From a checkpoint of a small transformer trained on Wikipedia.
Architecture: RMSNorm before each block, rotary positions, no biases in attention or MLP, untied embeddings.
Training: 402M tokens, 3064 steps.
Each number is 128 + 24 x the weight over its row's rms, rounded and kept within 0 to 255. Layers, rows and columns count from 0. Numbers have three digits each. The size before them is the row's rms in percent of the matrix's.

# layer 4 MLP down (transposed), 1024x384, rms 0.0868, rows 954-978, columns 0-191
106:099155098098142105157099093167095092118185138131125163086127092130106166147134131096148141122150127133120160178121155151093145133092161106166132079140121148135109121134141124121139133139144129139116103151098127147129100126138112129170109098151122142130094096105152183112102137136190132131116151095103140137110182153135148104164137120123136143123149132145134159132170105155128198112085123154173136130122080088124096135119141171065111119152128109137147101101117125133113152102118132109122128163107119115128148139060159162115118147086131125147165119126143137138100135094134147106
104:127153139109157084128109166139086115125161078148161131154179133100135145114105148110154136088147103138154121136128153114126143143105152141130154119118145146093134110176115120102151113149107118171120078138103143163111145144166071157130176095140135113150137081114121127158075143093098141111153137109137071125118153107154138127132139173114174115096116137133130115120074158098137125125082157131128140130100103127132135120112143123127116124129154115103136116130123089125126118108154150092110159096086135083123118124124124128128104152123120127142148151114147089085179125130132161082
106:131122116118123141127115132135159143092123122132129139146130134117185095094113097149120069127113077123124073129147117154116105152126135145140117152093145098133113116147104100090142110105105150094152148170160161124162144144100111159149197102117114142132113153124100170085145135117146160129126162121100124153099121141129097167089103138171137135124113159134144135096162107098166091126082150122109138136156088149133136126144177107122172128151145122122137139118146157139085160120169114156168129144112102131112120135144108109165154120099164118127138137111140129133129099148156127148
106:091149173122101100139108131133156108114121121131142137143159104107141146115134126099133142137099141143124119082094117084095118161130127121146113129149140085112129110130144109116111112150127141105112105136136184124101109175164163111103146135115138127125128115150134111182126102118138133148171109113104126101120142159075147150119116138161156155085087133111111128108133173069153129144123168164149124131134119109115121138143104096098081142132132137163129129169122140122178156162120156069086112116163175097114146133119105089129111133124137122145158094148167149085115135113131091154
100:147120135139128143105112121065180125164139122108161150115118134107131114138109120139195112170159140146113103105126116135122115138119115131165176132130158125111094159093145124101088117129105107121073128199106081065175140112117139153120077093123148120087100181168126171144096189113122113185155128176144095137137092137128143150210159088150103107114168187157104142154149131113123134120139160124159130174137086141115145186120114154125119109122122142154153100107117170143144144128147138128169131127122133097146102121141137144099117166103129136151132152104142099123109097145085129143
106:134150148115132129108144125122162093156133129123096095127093134124112124127161131105127097124144144122110128109120136128091080197104117135178113146176081100152130127162138112165098142138161104141142156132145106136144157149143108110159115122168115114129125086109119131156146081141136106109145168154156131153130138138128102142111119126132121115172152119085085110134114102126133160151112158106114083141131150112133130116137134164071109135147157150134110175176126066092144137158150146172151068127160117154125082107098141157111112141122137124143146114147133115096076155103179149144
087:152137107129115101112150143111057113119119124109084110127130180168145157126097114124099112146123090157078102132154143152135121139150128149152124158123111144168136112121188146160146134122131106103117108159140088169184136143144148115107118080134149186129124123107140143099141042142138133147090106128145119140148172094087143131126138090101130077139133147176110144135118132126111130139112114158114123107127131141138123166122158129120103089135097112147151140138099133093138158162114130110176185162122152149129147128100119145102108106122163114109102123122147142090145114125124104175
102:133126115126101140121128146135018140132107156116091148107090155076124160134128131139090128135092107158153090110142127093143086123088129118054116116149123119162097112146136089149130133145104134102136143095129156121116142163131144167160112114111101059093117121141145129148099199163137134139120109153102150136148124140102119138165139068134134105128161117129127127112121146116119124140107124128161101109131133156164101144146119155132137136154133100099113133104079122112124140094091140221088190137112118119124094146128119148156135094099134115150101139141123110114153129127107116124
078:078108084123182104178092113118098105137116146176148129122121134117112120132132115107159155171121101080156153086140105132149144116155098128106086072099161098127100149117168150086152113136137123123107179130124093127093093110152105134108130133093136117131148128150136113085127235101144114111142115141062146130133134137138116115128108108140110106120131118141148148139093126143143114128168109130117159146128141144164109147151152120100106154102108129152146115124129110167120134115124148104138137128145127115096138137123097110119155119085093121131115141123121124168153170135126160120
082:135161133125141057149108173174101103124114095157100086118123157145127165145160122143141134112126123168056150164117161118151106143120130115141126149157142114143125144134132129119118132151132133118161151111126138171209123126101123084119170155131140116106107168135148092112134217133155141139133142085176113138123111133121123120110122128125120124150129095130087084156188125125124094153147129106147111071126116144173102115108070104088125113132076086142140140101112095123131097110125114175131124109131139085136118093130173119165155155079116096154105114128082130116133109170178127124
094:150114103185119122145092114152167096129079090181169121106121131126135147142127146098125136114132127143148108118113131157135146140118138160120109135132123136140139122136137120116096111157121131105115069127112115148143128147126081126156156097129136100137150087104123144174099203116162101156097120107148113087121175138095099108154115122131138090165101134141116145145077107124157145143122071132136110089124154137109123120107090160103142084120136098074153123152107118135101136123126125149099158126153158145150098134136125156150138133112142075150152180143108112124117151121149084106
095:157157129131106123126116119147055164124152122130163126113101136124085154088197108179148104122116153156122153137136107128146184089148135114138132158142106142139162104138120079162146132129147104140113141096118137160132086136124175136139132118140163114126141115157145116090076139132136101099152111132128092119145114131141120103169172164110089150110098126184130162100135141132131143101134161113153111133106092105145145156132148126123074119113131123132090123173132133103181130108098112162110096126107119120120088122123118135124146174158136148113137147126126139125142096146129127177
103:132139115108131174150135141122160115099145133166172142180095127130078132071143136102126112120094123163125104133135121160141147101133132096127107123089121158158111113134114101125074124135108117134118127133157067148119157132121103120100161127124125151118145099157157126107118094183157136118082128132137114160138068140107138141159108142173082129116127151125136187149094154106125069104147119128150143138130140154126124119121113106082085123097100155138127157119145101135114153132151108101112139132166128140116114070103123117115136161127106150126137145086110172089080237119110141059
108:137141120126142127136140171096157124135126161139158149194110115107119135143120118187121166182141129067089109138092143119126117133154120128193120090123098121129133143117134123119078113133107138100184162124139134139140145093124098071142157115088179091174104116091144143094154120157109145161125188141143119123112135124103125124127127131075138148131126140132155122156137108113137091152129163121159130129163081128149089113105104130123102128132091095163105139123137116102158130118129136145128176109116079109104175156095125115108103115136112164126137124120111181086116089102131139122
096:122180142112144151136125111146121119116153105110139117123098087130099149126115133167143123102151119145195114120141144113112091123150084129123096096149139078164087085136163122140147151113128149129102143152074112146135136128117137119113114120133093186136102167145127173136134115158125161158119129138167142134154093133144127107107123084143155149136169122105082151191134118134178134147101158099073131110129118130141169117137113172113118163139139134151155106167118148118146118133083175113095144123130139121149133104149113150134135133153115146127108164090107150130164119127172124142
109:185145109125100142169136106095102089127128132147150103133046115111130151092119126114153135153157132120118122122113144099098143118142097138123131082108124121115144134139097160139126140094115200141108125142138123094081154122120122091148146152122107088123132144109076129153123111094140161161133131132110121158123119146179127105150154176138111115125151154128149137138152138151102140153117143113107139134099148066115123160137107080103131123126112138135146139136109143164117088076100142090118143142122108140099082118102133095122159075144132138136122141085123075098146139148114131102
102:122170132192099159134121107114134132143126138120115158133122169181142168182158095187121150146140132101091114111148109135124119155143139114133134114135131112135170140182094138145135118090095132128109132128150117104109098110134121129190125108139103118166180111125136182105130169160122126089108183144136111153134124129116159146173139091140162141112118139077138125118133114117093129133118119160155142134126160163132141135105096164160103105116131107119122119091120116116095143119144118150152134098131134128143151142122117078100099123090162145080137109155186131125137129141118141123
105:117131136132114114114165139112065161100109116079125101130150136137097082131117125158118149111130129169130139123133104092123149170132130117112129128112156124119125183126128144158120124189111093107133104105132104143125155164121105096115115122085128098095138127120131113159134088144145127135106147104124122100123123140173123132114155136125084132115120142073121120139148126042100156163107129124087107064126168149147147168162117132123098091096144127119116134152123149118169156125108094163119126115122133126116136115140108107099118128107140127117141149160129134162162124152124115121
102:120123142102122112118133094126070133127124165135118137103139126125093153145101134175094097110109164107157117153138158157117150108110157119149144074133120100123132129147114151153165117069143110100156148136135143155153163124172131162134137158171127148169137159115109121144087119133134145157124115105103104148155134143188143107133163161127105094116141121137130163135136137102126153104124128194127134106100095137154129103148122146135162162137122135169153153172142143112103074122118134127085100160122162154102132099103090133130092167105130150120148150130134143078145153132153131093
089:122146117162102137191097132157165132154150097113120179103152148143096145132082117147128151145128131132103134097094144094155143119146139103091094121196144123103157125134155090106067126155130125119109121170139156180171050148168134109140144152106161134152110096140124093110147214155097108115132128138119187106081145145091119155103127151133164128168096131109112162141125138123096111128123119132128160129116124154135117117101130147095089116128102083092139106146145137145121101106153072113144139108121101140119135125119146095132128105199176123110097139098109155098140106121156097141
103:108157095099147125084105112132145165127184123107135117138124117131126094104130161184153125145146113121143112163109109096111135137107131156189131136123120078107152137132147103129115164160127148128164130147130130109100110117129146139161085129137115150108118140155135125164166122165118103120089147115099120164117113131179105171156099126166114088130086103122138186142145095172104116128162147151129143084133108156148095120120132150139101087164137116134095155137111114089151113134103133118143131172092114121132106093145119131109126125136116133074156130140197141124153117149147140146
104:128150146145102098107073148163117113116119054149147156165095127079127185115110126132144179143153142125104120121097137155109159140122158119094127154126145126097142137114143108145137123126143172118129185162132173112119135126111089165143089140096128117115131105115117093113146156089133106127139124130130143156107145172088092170140130130088121147113093122129138132139059131120138102149117120113129105096117106159121103131162081150113136100118102112104080094128097134112151169111169140158133100106145139103128153108090127092169132111152125151112150096143075110138131115145122106147
105:117133128120135126132126170136043137151157124139132078148106100123138124104105154144126159112127133117125109174159137111141106113136115114109131120141142146126126120161170113161137122147138106152094119117156145152163121121115115139130141129102113109131144130098118127124142080118142152153169122128112148107184119128104132104122134132121144148180108109091120120133134082099127117162102124171100104123119130107133127105162158134156107140154145096127131159096145141134100115087118153137136128119152117127116106142117143101107092176101174134158108088183115165093136100135157154103
104:119127134165082158161114134138134118137122108163118150111095136121133128184102051137133132183122108156143118116124122140102159164145132172108122130141155122111189140109126095119126162151118104154158155135106101111067158141124120098116138117111156152119118087150135123133105139133146093114134102125125097140094170129122092119129138181130111119143119139157146145119120120098127168148154131131136095135156129102166138155153119125130182138153115139125092132116094106134143108147124122090129160127134131152107155120103179147161091141158114159088123140091157138141097115125114102137
103:086139132157144121120206124155089152143069128146103137106111108135129088147124145131131124150106133131114135160102135163125116104140164119100119141138138142134126128096101141141101068174154135118150099109157136133090147105143120083098127152109096137096118158152122124135126119089141166143123120182137110101103104140122122126122166173100142114095192090121119130121128117104107149139126105128114092174132145134114154141099131115152154132145096125157123127162173107118141127149110122102132110161136120130147107103133147163131087155096125149127204138092135131103117148137109141109
# layer 4 MLP gate, 1024x384, rms 0.141, rows 955-978, columns 0-191
109:150110147124107157131103127128092107155123093074134125140139125135124176143127127154119153125122121108106154174146145134092140165125124158174151119172125169087143101130074120109108142099136121114095109116113131167177121140141145151118156107117112118133116079128135136135106113099119130124156109143146124128159138101145102129172062150112094129120153099106125131127152143155149117120126116102124146062155099147137135130169157144105152118130129154127112144131142125156129168118134144115141122123118113106095114132136120146160095134195101146161068110146136156104135134152120122119
097:163128114181059150145128123140080112109112143139130147073147170148170155117169132162099126116174127155170150141108125101126147157094195131128129130113091101128098143127138117165118115092154135153191114109117166127115103182117117129103126138125133115122109110101140114101121129142157146118100122114187125140170112073113112129146135092153123149131144107160095125158135117108169128132147085120077145088130161113102118159133139093135112121106106159147110130159091160128113113126129151096139127116154144123121129110107122094150147117169129122120111133152134061116166157127117126059
100:105129126185116137106135128159094150108149139095151153100135084121167128131119169151153136131161105135130119108103098124112151105124194139095137123117099087097074145108154084103098119170099149125133118149121090167093195132155168112108121118131135102161150129113157127097125098119141148120134088130153213108123136126175094132145135116112128148109145106128156152121141117141137135129128147083087106130133131146146134148137179116134119141103170125148144111117143128085110075094166157136106153168145119141176125150190119111150158162141124105120139149148111157080103160114117105186
101:140175142084127147120129159119143120136126139136128118124134137142135117145132088107094101128117100098133138104135106101090139160139121119151132108121152137141137145131122138120130131144112159164094126136179133146088121109116142116132116146070141129154157084157104133103076176146116085117143135121133108132121099187109110082141125090150093145124123140134127131107157146095141088108132109131106126122102099125152137103124101134086100140154155150150098129129093087144174131116069136067099156161125123181129118067175109125110100173121132090094132146111095149151149107117128127103
102:150105123115120110100139152146087188113158090127155134129158157170107118102118142098145126111127152133107177132141092148132114100085140125114101118100137157165115123132113153124149148110082125118120083129161174162166139124113108124112166104150141167118109159113128157101139125168127132132081137119148096091114113074112129133128172143139129100132118139121137139121107158150101166099081072143106130114131112146175120101173101150163092118082140119164119074103138169107095104092143119139113164153123092111125128109144148131098092096155152138117099176138130164142116137127137115093
097:139137138091111126129126184142132112115142125158094149065125134096154106130115141136130165125098167160146091120160166143131131137148104136121136135123136107117153112138126106095178099113100128103117090115125085099139098130116099187134167147160101068089165112088112132161124127138113156130129128154144146131121079126149104161125126155132135122146179137112131154123105159179135143143124118101105167118153129078151094127168124069084102116155151113096109185178104153112130139137070177095143087121136150146129161154144116114141174118104116145121138133120097138159127081118141138140
097:137117152110148060138133096140112130125104169134125080136137130122077152110141117097117117130103116142154109150157151102132111163170121125107118132090118121119121123108135163104126086164126155131134182073122098142151183137148114103128125148127109148183107167110158190114136141106099139144111128110125131114114159127100142105154161092117150116137129110163135144164116131118118135199131116106158135129134112129113100148115092125102130109120126137089151180073130123135117124111104126081108137151134106123119115142123163119128105105114112128104103097108111090137104133118133140108
092:137139107120108151160135120108107119150144122117132126139158118156130148141104142143138151174110115091120159129121083104108158090167124107128126131109092125156134147060125122136128085124121113131137135129121069122086130128103115120149140104105129104124147100115128145106118120145141085128160161125089122107113104121134127155148110065150094117129198117178169152177109090114117138128152121136151141150140113097186112138136145097136115161124136115146164108137149105171140161163077097171161094173147113098129126131097130117136110092134124092129127126137082154139156093120099132131
099:089147105150132163117115152121083105099134133121159143149145103125111154120121107158123148135120120133107169089138123094150139113120159174148119146204163116108120143135120113124163158148125151115136125166103154118165118127098167141088120125132088117157131071111132135065129152114115121087142175126125110103086145160134120107143157137160150142124155108136138158113161143166107132149110104132123121131136176135167166124131106129131108149160117128125118177071174167157157159165151099094155131139104113144120105134127112150099132095146103101119148109112131126137118110126127115173
096:156121106143149125120120136099117105117119093112138107138105160093128149121127072105122122122111109143158136140121141147135127095184161155102162152151141123156117151122171101131149115137163096111127118086111151078161148149127114143154137097166124121161144125101129152083155120177105152153116126170159123124138149162122103095106123138108136097113150114129114126112101158078148152117139111130095099148104125139065116107125097104152140077111115104122145184163125129074152115136199143090124153120134121187086204099151103137140136119096100105134169152144128138122111105158123168087
096:157140172110139135128140128129143127086131147137125141131154101115121107159132155106112125117106165120118158120143129129142128149093123137130109109146143104148111086161128132122071134099121109149138136136118153078108161054120122120086127124133124121097092125133165114131143122127140136076110112147104115170119077160107144149123114106109106137143127131110126118124096107113125137147137124125117153091084114142070145163123103117078155123123131090126163130079106131165101135179126131106148165108135155149085115125112137100149089084100171136050114143132112119118153183134140136132
100:130096100096140137135166089157139130111129159085139104135163121106117136087125090131143121132129099081154133142085091111096117090100125150140126100132164112150150148127129148163116115160089138146139103106133126131136139143103183135094153173072140144143152130105133093127130129180092163112118128128143179121131095099148118143136102154116145134141116112132187091093128123129154151105141098092114141142085107145159141079110178124072163162201137144135152162110097145131193108130143078130120170139142122111142132126117132182115122084109128136099111101135136095126115117106161139174
100:154131159104123143145105120129150140122116106132122118115136150132123169079123099129117146112140122149133119103163097146125122115125118098142154124143148128125172094081145115139122139161069143142085166149079096138070142134092138103112158136122081090140173105116144130132139111131136049095104147114136128117144131126127120142161124118134134127171149110110106138162133105159190116160135112129146111100110153113139155077108089101151105110131093138138115153098142144101132113133130168109079131071085147122115145126080098100096136152115129139179106113134137134084104134120127132131
099:101138109149167143150153151132113101152101118180114114160132130175092144095144150124131124170122109122129133165115133085110118121135114137111149128131142140104117123116132095120127141103134134116107117131099106148100146136077116133153153172104101120174056109133147150154169085104124131109106110180146122123084116147101126158158089130136132138171100141141114131140100118150127101130110139080144119104116122151156147116132092109122112119140080185163135127077104146168151155151127085112158122116114113150118129156151137147138141154079107147103109115134077101123138127121117155124
102:179120101138074152139088119128148120171137187111130130103143129159125118153131162137116109113129113100122123090136139098115115146144113130139155137143158139121134134142112077144149175114092139126102118178128159127104137160118121105104159151134137126134125131130113126149117122130138130159113142142133151155119156118136128122140131111164097103118176096145131094146139134150137134115140145135125115106154116108109112123093140132103125078134171152190166139107114115138097153129156138133147127127171107101111152087056112130074125159132178130092106128131147134096145105157123140173
100:125119136135116166110074127113099149127127163156157136142137115177124156185153121158112123172166105108108105109160075150146137140148145130118103094089133117119163132151111128156141120087139105126160127111098119115142108120117148166111153099131085144124187085112119154097092146115116132097114154130160141153123178152141173147127138116172143135137112117130128115127153114139170130144116135124138140110086163170137122147162147143125129095063139145155167154135177180133107126130132157104117089149151103111128143145105115105116090135115096137134085115142132111151128108137113167173
101:132093122128126145142114081182116129138146124129084094108105168183125130140173121142114116154117131105133093131195123118128172143128155178158126136135161152158133123122107102170106142110101110103150116127118100123110091139136139138121153140174143141081149162128162122137124134116112126171085147165116096136123123105091105133125078118132132127107167135098139139129122191117150117151121108186099138106109106117157129081122122129142140114132152149157126118139093115120118107155128109061125135144123111113124186169134175083129124110114118117147133170149134163065106077125137143112
098:183112081125112118160161148120134117146135123162111156148149112165141099144166159120107128100129111145126122143133104139089161119155097090092099103158135144116125092112152125119101150114146111143070138115130141099113107145136156168129104130138122105132150071128147143135177134160155087119065100143127174116150111125125100158123076101146084122138122113078131090140138079117095130100143155094126185151123124152148144170129132091121109113105131095106164135120102125100127128130089104070174149097122132123162126157107147101106153138145124124185112108097113099132118115092167108150
099:101035133145144136155110111138149146098112069125170121159129153156117154145114130129160138118102107067163132153108164106118146134113125119126138115127105101123149123114131132141135160141100154174114075161111126151118085133114132183168109148147159104145136152126182133139142141130090147178095126105167131132079157177081151146113132138092146148166128148129136152099161130114134100146139120107126099110086137127152132149136120138153072124161102094100105117111151121143129131131149145093149093135065152110135136112112149114099155139173111111134097181154172099091128115156123098136
105:104110091127115127079137116087158095098096165115140126132117100111110122138137083119130136103151173171151131126169143127115150155125152122124147150108177120089108148154146102095154126124126104115166086105079110133090106099180133151142157131141141140142124106143089135140138134146134078113144124086129133141123156118128136110135110163163118131161167114107109140111155133131132104146126125118100090139150093147145147158163129115136135101124170119125101113056130138097091152149130090132154123134157105121131101159163128187155137147154154159102163105139120148124111124131122117082
101:132131128099146141146135101102111111083162135159125160141132117115150096141128141157098094108127111103097149156147142142161139119119174113217099129175149121106136145108107128116114103086127140110105153099149158155113148145125110125085156099110116145133082142131093165097185136115138120160151105054150156121142079114125152128132124090144114151163094124120146124104129149164124128140113136149103143137143164122073169121109134128146143091113131115143161149119120149128146136139113073174132114154142115125121104104140122122125123155104119137088085178184151162084140103133141126079
101:120114091107106096132189113103127120122108144101125132107168071125117152168126128120089145128071167150128160152133143130079125124124117101088130119145166148133135150122128109129105106132142109085118136100126106095098089131126114097152192120153126091096111158063155167127152137158100151097130146099152131149088125120141135128127146105141148120073145106136113098102129070105135097135118092147180130129143086116101096096144092129114116138093122098101102131139089089144126118138128134155103142130139156100141125119138154120102111132146167109116119121127141121135141092107102151137
102:122137078136125141116133157156124076129162109125134106110101125108147096141136127151151096140129125064113109183151129199151138129113105107121112102144089163161129152117094175105141130144150122093128121103142127045114113128130127143112124168109148133105178138138122117142155139135104118137160098077116148159096121125122118163172181090094139133127125111137143052122149122132118088105109153110098115094094065123085108172154155165128107167111130083102116104131143146131114102133128133137128150137141145131122124115150146133105091130103130157100119093150143165112146139116118148102
106:161118112092113142111093160196131135143155159102140151146101153127156134106145159143097092157120089094144114112141130122100132093127184083123123098145091143127163131096099126145158118131135118125199135152150157155125112138101100128199167119109125130121125096118103106131133166127114138094144127099145127130125106125122088164203117116135077103139112182154156112132121128141119117130164142105168124134102171125142128116096152073132135133127126134095120134115146117105135130125125137110131157123125102182160118139081103058132133119154106165108147098093122122117154099127100123127
# layer 4 MLP up, 1024x384, rms 0.147, rows 955-978, columns 0-191
106:160121123127139155130111097086110102125145125132120103136138105116123164113093100115115127066182132124125139151153154086133099127174136118109169097122139101106127115152115105123100136088113136095148187107093113131142149130168121183125140127076120119156098166169138171157106136139123129105128100191153117126130114121132119125121097166135151146138138179130090131099066112118127144127138121118138147104138145119127125134194151139141137073129132059137133133149095121120129093115111129134130114137127126124127101116152134146134092137105074141063096127139105153114168151173123129160
105:070131126117110118144133107161138126146165094124136100115139140124152107111159149093130073121125132082124121092110111128127119134098095164115121130120165107154146154109135099128134121135134137139129148143151114116153106111139126143151129108094123155166148128135157145088150126122084136168122149156130138104115131146111162086147104155129108117165090149116151151120157149113078117143104162112114132110117099126148150094160103099166171164168163134123168054129160121125123135117140140146120160168120104139077135124166135117139175151126105115141143082083141167144091113162136093144
100:113166126111148142139123171106145156094130145140132168128149152128133141090139103147107112140127151146108122112130099133122130145131179142069116157169115097092112147122138123123117106182150086131101193149114141132161122123122093128136134102150148123146154116137149086101136118154152150129094151126103109096119114132151133157123155132097155170174137109128128145142128143098121124161152115133112155116129108124104131140172126080142147137123087151123118124079118117135150103119155121125126142138149172133100143124137164114053113130158099131129155134175106138122124123110124130098
106:158125117117106135101087151080154151142171142084083121129140144139141110141104098142118153133117126121158146088128090141128123138139090106146148101142170133153141152103104139171123135132117156124156103125115088183135137110170067152164059109095099119157141102144081144114093163146094108112142138139141130162125116147115131120147126096142139119135109104144131136157158141131167082135150150137157112120112141110155118110121131124113128096123101155149158150100162125111147118124116152137142158141160128130147144068163147124109109128097131143071133116120122138162170080110118124086
102:115191129144138131102151121129107134104080139174135120133153119124116122134144177079120119128141146115119106131077097128086133133144164135115131169111103102158130127138127111117184153110105175122107120126143152136127122147114106151103112131130092124119097099127157159109135128079129141141154095121115109147144122125189104090140115164141118115140088124157124133114139138107185128164145111116141167150115120121182084117105118057136115151136142124131147110127092101166119121116125150139156097131131108117093137112137114108082136139145127107106153128143131110123109103104121116114
097:093127150153144136142157128140105143149109096144128141129158123136130135162110089119110093109154090164140172150123105147134130124118141099127129145154099153115080148104135145100102134103129125144095156121110118136133163136153163101121103143104126147126138108111121141105143115139130136130118126138093101148124152152140148116104123113112105146175113146125111109124117118094111127099109097168138115113139115142140154122114147210104122151099122169132114107114142124140107147092172083111141172137150101127121096117175133076159124124164107131115143094150141064113162128124127114125
100:165122160110141090092117123134100157098133148160108130116111115158114144117149157134133101110121068139140128119128103142123103152135123112119149118062142146145109115106117161119121122134151115112086146143118152136120143115104141106145177126155099114122124128105141154145133140104093141099113064123154090141112097082135167140126098148141121118135116123128112157164142144116138106128117115127139136142122139082148131142110085084102172111128076098117133151122128149125156103146125157115108162109120120095121099181102133114184100156103121115119102114122106113129148105101147141105
093:143181124130125106128112131122138120113156116087129126116145110157122139136098080132125137142133136108108150103143112102186124121162109129124104110114098152145132151084144122127113093145133121162132143110146081128108202134100131116077161093111107108187130098167149188125115121123176104101172165121114131076110152108096152166135123072156110145137205098181156145170127174123126124139134129133154113111109155115168134136123131133157098131106127108118158119102156113149163175126101124153134092160140074147162141148109144166125106097126106103145145127125136142128145116115103153161
102:107149118118117133122090129140111114124163137146156111170128148180089114119128105179117119121109152111133153086120135122165134119115127148154087122182163096161133148148112106123159140125123104131135144193107130138138132105114176129074123129114127111164147081124132129070111181131122116110116142161148130130066146146151161119130153130147160105063127109139100144135134159157122133138113097153104110148148164124159183155121100162125106133137129163099145135081156148135168153143178103104166081151134110129123142115148112147088116088113116136131126115111137132134149105149123109162
099:158142109110117132121114124145112119094132116122084136161124122121094140116136056118128112109099120136161142152111179159144112105151089169138141153104115104145112128149187127194094097128104101195159131097105134116151153113157087095152156128173162135137129130155101151155129128121087131138145111140142126135125141153123103111129147107147072141150128092144177134094126140110153139130174104102131132118094115142095121182113113134167144091099121147126147152154097122071133175123150111071103141144153097121113136137084104147154105142093131124160137113161098118122135112110146103103
093:154120139221119143117131090130099129117156110107116138146114169109108163130155129149161114074148165140071138137144107131141151129123107115145153109134104088157144114145172089176123132164132130096157137098160124140128142187116162109182142118103171163140101143121172113136106141148134130137116120126114119130105137109116113096136163179143120105116121138139146131086150118121108113132170155152141114125189119102091095117095083105131109149128098138092106126135119150088154126076128130162113094109105090144138186108140137108171159145128105085151146117141154106146140181114148166115
105:095169154124078152146163187100156141132133146127110163132116121122113125126122163135131163095110122153105127148145171148172127138133106156121151119140097157109131190139140160114123172120159124106128132117148103103138145096156112135138134136131142148099146090131159143146125127095152106153071085115164118105114124100138129087147140115138083148145113125092106145154113169161158132108111130140140150111156126111090119149108112153146136124103152156113095129122107107102071115129144117083143151146143137129099194103139130145163163108122134111115149130149108199126138119113137128098
101:133145092137169138135126144136143121112083158151132135117108109109149138137139138136120152139156107121155127138081147122091113083114129117116128124146130111116095132129123089138117109170129133095106077176106128088165150144126125117137119138196096130109110147089131115135122154151129145165139166131167127119137150127131096128102156102103133124138090212149159144160152090129101149109132147137132149106139103120139100165133145130115137143134163084153136154087070112149153143103161098094116123115153085136140137154111182082133154136118086115115183124142107100159134130135116116130
096:106092139142109082128104108121174148092096141149149205127089121154135142149152114144119159144104144107166121143128118122144108111124189131170099170143141111174175130158110116150165153112130123150130106106146122097129108155172134157124111046133103134108116147166139127163110110157164164148123114145123122126123105157124146104121139159144139156098107120087128136107141124150153180136101123129096148109117142160081119154145103136124101175125138154118129170117151125144144075174139105174114130126132134083159128127114116108122115138113091116115111114127143119126120105154129130121
102:079146124118107086129129132101111125139159173103142137091153137167138170136137094132139133104133171092115164129119143132067145154141117151108094134108155110167116120109114139104084154129099116121144115133128122148127120124154117129119110138119170124151109131170082125175144137095118118166126116131126118133139129137110137154096136103133128157140147086145110112118110151149141144130094128152118075064111110072118147136135102135130095168142140142161125122130100191155122124106119151149132132158092125133132111115131089130118150081139118165104065156095112098110121099113119128149
103:143148169184089157102119147132140132114110143142121102138153152149110172156165131154123130152139148124111110148144088108119092159152156130178115076172117112113147170157128103135123153117154161162136130083110136114110077121176084138135192087138098146113147125093144134110100134125091135090116150123104127130129180122152154121135120110154134125145133124120116160122171137122094131174119154134129147109112155160125150113137095132118131142080170166148121147145160126124137177125159130091100118174151129114161131141134134115123100158100071127110120089140117119114168113114139116139
102:099151094099146161119117139092122160131122118079123174149154123135109126086117139128160124112131143146120116091130152087116146098147085097158117114111102082127092177092157140153133145091106106106147128087137132127143133103139095093101120111086089117109125125141136135161132111174089134131120149127114117136142124110108129123167161124138146148131183099117119064155108083108090149129135097144139126109109137093125148152128161160132129064143129139138123124120141131123112168178156123115086126138119146170143154142104107130144130120142093127142110165086075150127151087108148122161
102:110188168152152139086110113125105112123162110119146115134119143117110122077088086155152141112153119152132131100114136133140110135072155163142144126118123129162140150124121118139142116123112154097165081161144116139132135124117115127108119134155113155162138176129104122104109127108096148130172098130099115148143142098133172118144146129094105110099124114182119126131136158129147129134127061147083131115145141141123101079127146143129113112094147105134132142133143139160129081110146150205088111172120092140103155114113123158180113100130092120104142123158153171145152154097159153139
100:077098094129136166149134103169134129134143109141114150150122138141140174105110103120154123125123103081130137165114120144144134144122105152136113147131102092135097130141155123143122119124104139140109133158144108157135109113089092208168119172155113105098075146136127118133135146116109117149092128151123158152084151175124092114137103154125156135127109128130110133093157151110102136113133119142134100116069121137160118123167120142133089149136130127108102130105102103152149170159147143106127146107127165125141162141129147119109114142200104081115145165117153121133114123134135143163
104:118101095106103126111118152124099137105090129133113139137121129114148074124102108120151145085127147144120143131133116123112099129110126133128117119115175115118122121141162097128149114123135086127136111111096111128151145096105127134169131126115127175157135145113044142106149127144172110127132114127129098104110175113135132086127100138144146127147111103152080147094132114095086120126144126108083114120138137128138099130158128089144126109120145146132141149100149159112131082098102123184184141107141121149144088136109161119086155139112176170077080153099125158119122128152123161132
099:136131127112107141106134090132101085146141109093149106126101174119108066096112141107125116085090115167106127130112151130109114103105103173093143085099142106080191127142134110141137108174147170123125115111125141129147124142136131092117119114125139110175127155150149144096157125152127128165120157130104137143163128127111156157163128160162141106146122131166119133123150141098095143082095092079179133136130103089076149148109177111151147119111118136123144101140152122168111116119104125105118146119119141123161058129132121116115110162119113129123104150101113150140126167134127140138
102:147135134111142109109088179141135116143115098121155108152123133119139166123104116163121168124122093158115089126168096113159106142154144091106152154093103116119143132117143127145171139193071107156118106142092108109153110129140132160124115110172142162107160127117117144134094096121126127119135114123148055132129091153149081104143109126116107135122101129138100131141082128118058112116116137129104092159072155123106115103142083118143145105158121145126199097103159154156111137098103149137142129107138122132135139149109165133105121133099170123121113147112106136058091124175130138119
103:130108134177181142103126119102134167139134121110162127145085124130116120109150106129117146149164083168108148096097129119164103134106147151146132135131139065153105162173138136123115166132118158106119160119150171101179102091137154114119137145086119143134108139123154124112130101107136115136156148121134136159127151134160131127162139138189113145098091188169137150143145114129111118122147126152100089141111154077123134115097137090109143117105134126137131160144145137120093136127162148175120154158133166100068126102157139116154143163159081101153116158131123108155115091135132142109
105:091137138168131135103140106073125101134118122138059121108143132155103125103095129134148124099143152173096154179102166164132072136129126150119121109158126149125153144092122130161135182128151069127142080106145120119074143154170105132103083106124109129132141096089149161132105113112171129154095120142078118107131128102124145143099164106115150121142149095118129152134157132099128144118098133165134102114103136108116104107151165179137136143108143118107122105136102117082132115128136102132113100108144152090127145121138154140112163119144088124136115179120137177153135156141125112107